config = dict(
    num_hidden_layers=9,
    hidden_size=256,
    num_attention_heads=4,
    num_key_value_heads=4,
    head_dim=64,
    intermediate_size=1024,
    vocab_size=807,
    hidden_act='tanh_gelu',
    norm='layernorm',
    norm_place='pre',
    norm_eps=1e-05,
    positions='rope',
    rope_theta=10000.0,
    rope_fraction=1.0,
    qk_norm=True,
    attn_scale=0.125,
    bias='all',
    tie_word_embeddings=True,
    parallel_block=True,
    init='normal',
    init_std_qkv=0.0312,
    init_std_o=0.00738,
    init_std_up=0.0312,
    init_std_down=0.00738,
    init_out_by_depth=True,
    optimizer='adam_atan2',
    learning_rate=0.00167,
    beta1=0.9,
    beta2=0.98,
    weight_decay=0.24,
    lr_head=0.00842,
    max_grad_norm=0.5,
    warmup_steps=297,
    schedule='wsd',
    decay_fraction=0.586,
    decay_shape='linear',
    final_lr_fraction=0.0,
    batch_tokens=65536,
    max_seq_len=384,
    doc_mask=True,
    train_tokens=340000000,
    max_steps=5188,
    dataset='wikipedia_en',
)
Each number is 128 + 32 x the weight over its row's rms, rounded and kept within 0 to 255. Layers, rows and columns count from 0. The size above them is the row's rms in percent of the matrix's.

# layer 6 MLP down (transposed), 1024x256, rms 0.097, rows 985-1009, columns 128-191
size [102  94  91 105 101  92  86  88 110  89 109 109 106 101  96  95 100 102 101  98 104 111 102  90 100]
[[150 168 147 153  75 147 128  97  54 156 124 170 105 184 148 165 130 107 132 174 125 151 183 143 114 138 116 164 143 130 206 147 123 138  64 113  71 125 127 126 154 200 102 110 132 144 148 100 145 129 123 118  83 154 171  65 135 117 137 142 131  79  90 200]
 [ 83 147  76 118 113  85 141  87 101 144 176 179  74  92 171 138 150 129 124 115 142 133 120 151  52 163 130 165  73 100 147 192 131 188 137 179 166 130 123 188 142 141 187  71 147 113 160 144  81 128 104  85  98  99 109 191 123 174 104 193 120 143 134 113]
 [ 58 146 106 140 120 170 178 146 113 169 138 138 119 129 202 146 159  56 133 102 142 200 157 183  73 183 125 101 141 110  92  69 142 103 165 154 132 148 133  88 163 152 124 142  72 153 132  98 182 165 113 125 119 106 160 110 118  88 119 163 162 147 124 136]
 [ 83  86 128 138 113 121 125 120 165 102 165 132 124  74  52 129  94 145 149 116 175 131 107 140 135 146 183 173 133 147  84 132 174 117 104 117 104  79 135 128 201 123 161 138 129 174 182 146 115 104  60 174  86 122 162 118 127 124 107 104 169 120 146 191]
 [143 221  55 126 164 165 164 125 148 178 144 173 159 104 110 149 154 130 115 158 112 124 101 135 150 106  88 122 143 108 133 190 144  98 107 109 131 112 138 120  87 146 130  92  59 168 146 198  80 106 138  97 187 149  63  76 110 123  53 152 119 122 132 100]
 [ 99 145 106 113  71 125 122 125 120 142 152  95 147 134 111  72 178 138 139  98 131  94 140 151  84 141 107  64 124 144 122  96 124 123 151 142 131  95 162 111 125 174 104 137  88  76 129 102 115  54 104 138 129  85 144 122  79 103 119 130 124 126 132 100]
 [122  60 184  81 116 160 150 146 141 141 145 148 136  81 175 168 148 136 120 137  86 161 129 123 102 134 132 106  66 138 141 159 164  67 130 138 100  48  62 176  84  72 169 117 172 108 131  90 122  56 152 169 184 122 109 122 125 139 144 143 169 117 118 135]
 [150 122 147 124 128 141 113 212  81 190 165  73 181 147 141 167 159 132 109 128 102 145 141  70 118  97 114 169 164 173 142 131 136 124 105 107 156 159 117 133 142 132 134 132 123  98 146 126 128  67 124 145 100 135 138 120 187 159 159 115 115 128 109  66]
 [129  85 131 135 164 121 134 127 135 115 128 135 147  64 134 113 185  67 138 167 106 138 156 154 139 155 167 109  86 141  87 128 185 161 103 137 126  55 163 171 164 105  69 211 189 139 106 135 105 120 148  46 109 148  89 146 129 110 136 123 105 144 133 159]
 [127  93 127  91 104 141 151  95 119 110 127 128  60 154 125 141 111 141 140 137  73 176 101 123 123 131  73 208 206 163 141 111 148 124 148  94 190 115 161 163 147 108 158 103 132 129 162 116  37 156 171  77 149 184 119 161 115  88 148 155  86 124 121 148]
 [145 121 140 133 132 118 141 131  90  90 119 112 150  98 123 146 134 164 132 118  85 153 149 167  97 165 126 208 123 132 116 102  73 105 123 156 105  73 152 178 211  73  80 125 137 102 158 127 175 143 120 117  80 148 100 190  90  73  83 102 121 169 158 151]
 [126 100 144  38 148 214  37 139 139 134  63 211 118 112 139 154 166 184  98 113 116 178  97 100 115 118 122  79 125  89 143  55 127 129 132 112 116 165 133 144 148 130 133 152  95 179 123 159 125 116 126  97 155 155 128  79  84  70 129 122 101 100 161 130]
 [124 158  76 122 119 151 122 185 170 145 122 124 112 170  83 154 115 107  70 211 146 122 106 137 169 118  92 129 153 127 130  84 124 138 165 124 106 155 125  89 125 122 107 117 146 144 104 132 156  96  99 123 132 191 137 146 120  93 129 157 103  81  77 137]
 [150 110  93 158 154 159 126  86 111 107 120 124 108 157 115 121 163 166 146  67 158  86 154 143 182 139  88 113 128 186 127 172 127 162 136 133  82 102  52 189 145 123  83  91 123 123  84 148 124 106 148 114  79 131 140 135  58 144 127 114 124 164  85 209]
 [164  57 158 159 153 129 125 150 155  98 140 132  84  96 193 185 116 151 102 124 152  81 141 139  60 142 151 135 105 114 101 147 144 118 120  71 170 135 155 117  71 119 175 104 113  90 182 195 126 108 145 132 128 147  91 150 153 142 147 162 158 158 115  97]
 [ 80 105 129 168 101 131 119 137 116 184  79  97  66 127 156 111 105 131 115 148  96 121 170 157 110 142  62  84 163 118 150 160 127 145 130  91 105  91 124 172 124 161 145 171 155 106 135 118 163 129 132 110 118 126 111  84 114 183  94 158 159 132 149 124]
 [148 142  93 140 159 119 206 145 125 149 133 158 105 107 116 141  94 154 169 162 128  99 160 132 123 140 139 154 104 183 102 131 107 133 149 118 144 132 132 156 120 126 131 102 149  99 100 179 135  87 112  98 145 143 154  97 111 153 135 123  71 120 200  39]
 [132  94  66 152 141 159 137  90 116  96 177  86 108 145  59 148 119 153  92  96 103  92 172 223 110 146 136 143 106 118  96 170 132  92  99 147 155 122 130 150 137 113 136 165 146 119 146 126 154 179 145 148 148 131  99 147  53 147 172 116 112 104 147 103]
 [142 188 139 122 148 143 135 133 180 167 104 130 111 147 120 125 144 114 121 162 143 151 129 109 128 102 126  71 141 157 137 134 104 112 134  94 151 106 149 108 133 147  84 142 104 141  93  85  62 106 175 190 136 103 109 116  66 143  57 127 186 114 133 164]
 [206 121  63  90 177 160 130 179 168 110 119 116 121  92 153 125 102 176 121 106 164  89 161 109 141 127 167 211  62  73 104 124 145 170 166  90 104 108 115 143  94  75  68 113 182 148 115  64  84 129 129 128 144  87 162 153 178 162 156 104 139 128  85  73]
 [106 109 155  98  87 151 174 150 158 115  47 127 132 136 157 176 205 119 166 136 119 106 149 144 109 160 116  92 170 119 139 155 142 116 147  93 147 129 136 152 113 124 116 155 109  95 112 135  85 162  86 114 118 159 100  67  97 185 130 119 111 203 109 157]
 [ 74 149 136 146  83 119 155 168 163  95 192  82 184  67 136 134 133 118 107  66 112 186 105 116  73 176 123 142 124 147 136  57 149 120  85 130 122 105 120 129 124  92 134 120 162 146 127  91 183 139 160 153 173 139 178  82 136 115 113 116 146 124 192 165]
 [ 74  86 105 101 177 184 166 180 147 129  94 118  75 116 176 172 120 169 165 154 164 121 174  92 161 102 166 122 151 109 106 118  73 116 164 134 167 166 160 158 127 183 118 100 107 183 132  79  74 155 113 129 150 126  92 187 194  64  54 175 116 138 153 147]
 [ 77 135 122 157 122  85 104  80  99 148 102 122 168 123 104 129 131 145 141 168 112 112 180 120  60 144 134 137 121  94 155 165 151 180 162 104 115 113 107 162 116 118 136 118 178 132  96 144 124 128 146 181 195 159 108 123 126 118  38  94 106 187 211 153]
 [ 70 121 100  76 130 136 130 127 167 113 142 125 146  24 148 121 126 116 153 148 151 170  87 153 142 111 108 181 151 120 138 122 118 118 191 101 102 117  94 134  99 190 131 157 143 161 112 152 166 146 153 156 131  92 127 101 160 116  73 122 137 106 104 148]]
# layer 6 MLP up, 1024x256, rms 0.092, rows 986-1009, columns 128-191
size [100  95 103  99  96  95  90 109  94 104 108 100 102  99  98 101  98 100  98 106 106 105  94  98]
[[163 122 167  86 139 178 120 119 173 117 158 140 104 157 182 151 134 177 119 144 179 147 124 173  89 142  96 122  66 126  87 123  76 126 174  98 156 137 120 103 174 108  56 149  83 132 209 107 105  86 130 111 140 117  68 152  97  81 120 175 108 132 147  95]
 [182 143 154 133 149  64 112  76 127 107 161 133 134 114 130 163 118  80 107 153 114 113  65 119 120  84  72 146  97  95 161 129 140 120  93 151 131  44 128 137  84 169 105 116 104  91 121 105  91 115 146 128 159 100 139 106 161 136  91  80 109 129  70 141]
 [162 133 119  99 105 128  80 103  84 159 181 113 167 136 127 147 149  32 150  53 182 129 159 133 166 126 106  86 145 106 181 155  94 166 151 128 158 126 137 129  88 110 135 114 160  99 167  88  82 137 109 134 108 100  74 106 173 143 123 106 142 130 116 197]
 [103  81 104 139 105 101 129  78 103  52 116  81  95 141 153 135 156  88 159 191 158 156 149 159 127 103 105 144  90 181 166 121 120 146 116 116 143  96 124 125 111 104 151  90 129 152 124  91 135 154 152  76 161 133 122 186  80 145 175 115  89 147 149 132]
 [191  83  77  82 156 117 115 134 103 128 109 132  64 163 113 191  97 155  86  82 135 110  95 102 128 116 109 141 122 114 117 159 108 113 152 152 132 101  78 144 111 140 123 149 152  98 169 177 172 183 125 151  94 148 174 127 168 106 119 142 144 165  80 117]
 [181 150 124 132  82 166  68  83 148 104 113 144 105  97 129 135 118 103 177 114 122 125  91 193 113  73 152 100  62 109 134 122  67 165 104 125 135 176  90 105  94 170 141  76 102  91 112 181 115 178 131 167 101 104 173 142 148 111 127 154 201 125  85 188]
 [125 132 116  99 138 125 146  74 125  67  84 181  88  72 150 150 141 146 132 121  70 100 113 209 154 115 121  99 115  94 143  95 172 156 125 143  93 118 134 162 105  96 122 114 133 149  99 150 136 189 133 126 154 109 139 149  91 117 150 156 134 145 159 159]
 [141 106 138 105 204  93 138 105  97 122 130  40 142 113 152 100 166 188  95  85 179 141 124 150 255  87  78  89  75 113  66 129 175 191 149 138 151 126 112 125  90 105  74  90 160 143 172 176 155 150 103  98 135  88 100 115 148 133 104  93 173 214 135 136]
 [113 143  53 183 103 110  96 184 146 122 158  98 137 110 146 137 159 140 124 139 125 174 140 127 171 145 167  65  96  59 131 135 147  94  96 197  98  99 136  98 128 144 121 128 108 115 137 124 150  86  87 147  71 115 146  90 135 156  85  79 109 214 140 107]
 [111 104 114 100  92 144 130 147  97  47 147 160 136 117 168 152 112 177  78  71 189 113  95 120 156 128 110 115 111 167 160 140 108 148 169 117 101  39 121  91  83 111  84 101  69  80 128 141 120 163  72 142 134  99  98 136 164 160  76 120 151  72 174 106]
 [108  87 131 126 193  89 129  84  92 139 145 174 107 102  95 122  64 154 138 132 155  87 108 164 156 112  57 144 114  97 129 172 127 156  86 149 150 107 168  80 124 109 154 156  80 125 169 146 109 169  87 156 126 163 154 128  50 143 116 133 210 149  97 145]
 [167 121 182  88 112  64 112 178 137 126 126  68 103  44 190 115 118 178  89  98 150 127 126 131 154  82 133 128 132 162  99 132 109 135 128 127  90  71 119 105 130 138 102  95 135 156 141 106 134 167 103 112 146 145 151 127 112 149 107 127 134 143 141 122]
 [202 148 103  71 115  85 121 128 156  81 212 126 174 144 175 144 142 146  40 140 139 155 142 120 116 127 160 155  60 117 184 155 112 138 142 130 108 108 103 115 114 137 119 133 149  70 224  82 122 103  94  91 141  60  61 110 106 141  80 122 116  97 143 136]
 [195  46 151 175 160 115 122 142 117 132 125 104 160 113 131 125 130  43  81 103 115 142 113 221 210  96  73 161 114 125 138 106  74 128 141 140 150 116 114  74 157 124 136 138  56 138 122 138 127 120  86 134  92 147 111 138 145 106 107 138 138 145 156  98]
 [117 120 150  93 105 129  93 128 128 136 185 115  59 109 105 109 116  92 103 157 137 167 113 102 165 155 144 134 121  96 108 143 132 144 136 130 114 110  93  98 119 157 114 138 117  72 172 149 157 149 154 157  79 155 105 188 130 122 141  43 162 124 110 141]
 [152 101 162 128 108 144 145 143  50  99 191 146 170  83 105 102 131 144 110 147 121  82 100 134 115  67 156 100 170 110  95 115 200  91 146  96 139 154 102 159  87 156 122  57 148  77 129 112 166 128 115 142 131 110 139 165 145  83 137 142 145 110  97 126]
 [117 118 132 120 154  58 105  93  93 122 130 134 112  87 133 106  98 105  98 173  92 100  60 102 135 130 132 160 117 110 120 172 158 119 102 152 133 116 153 121 155 104 124 103 163  74 127 134 139 218  82 166 143 160 103 158 126 126 147 128 137 154  91 138]
 [165 143 145 112 118 129 104 100  99  28 141  74 202 134 106 142 147 121 124 106 189 141 142 118 160 102 104 125  93  85 124 122 172 138  95 167 172 106 166  84 112 166 117  91 147 176 142 122 108 153 108  83 149 131  91 121 114 117 116 122 131  82 108  80]
 [157 147 147 112 123 116 124 165 145 125 143 140 108 157 115 118 133  63 142 140  52 145 156 136 160 129 137 102 115 105 153 134 119 148  90 137 147 104  61 128 177 207 143 160 173 101 128 182  63 122 115 131  97  97 136 150 130  97 108 197 148 103 101 167]
 [ 76 114 160 113 128 148 118  85 111 109 105 122 112 135 155  80 111 164 140 139  90 109 106 155 195 106  75 149  94 123 133  99 118  92 100 155 105 111 106 136 116 140  38 166 106 101 114 133 182 196  90 181  96  97 205 112 165 122 122 168  99 164  90 133]
 [136 113 119 135 144  86  65  76 148 175 151  99 147 143 137 135  83 135 208 155 118 115 166 145 197 130  89  58 133  66 145 147 106 114 143  81 198 130 153 117 170 141  88 164 144 143 105 201  84 136  60 183 123 136 131  71 134  97  86  96 130 135 142 133]
 [160  90  95 122 163 163 118 122  93 125 135 133 155 151 143 155 127 102 202  61 173 100 149 170 139 119  98 119 137  88 185 154 148 152 142 131 127  79  87 154 135 116 108 139  98 119 170 149 141 121 138 119 129 138 144 154  77 136 101 144 133 187  61 135]
 [162 120 143  50 200 131 117 136 120  89 160  95 115 137 141 198 115 125 165 156 187 121 142  88 152 168 139 133 151 172 107 108 101 141 118 163  86 152 106 102 118 147 141 163 132 128 172  90  65 161  87 115 136 117 168 123 104 156 134 155 164 113 112  81]
 [123 126  79 123 129 122 109 132  87 118 147  53 140 130 159 200 101 151  68  99 130 101 117 126 153  94 124 109 107 146 124 185 144 181 170 127 140  81 151 109 145 142  85 121 103 127 105 107 150 155  94 172 133 101 155 163 138 102 152  93 120 111 111 175]]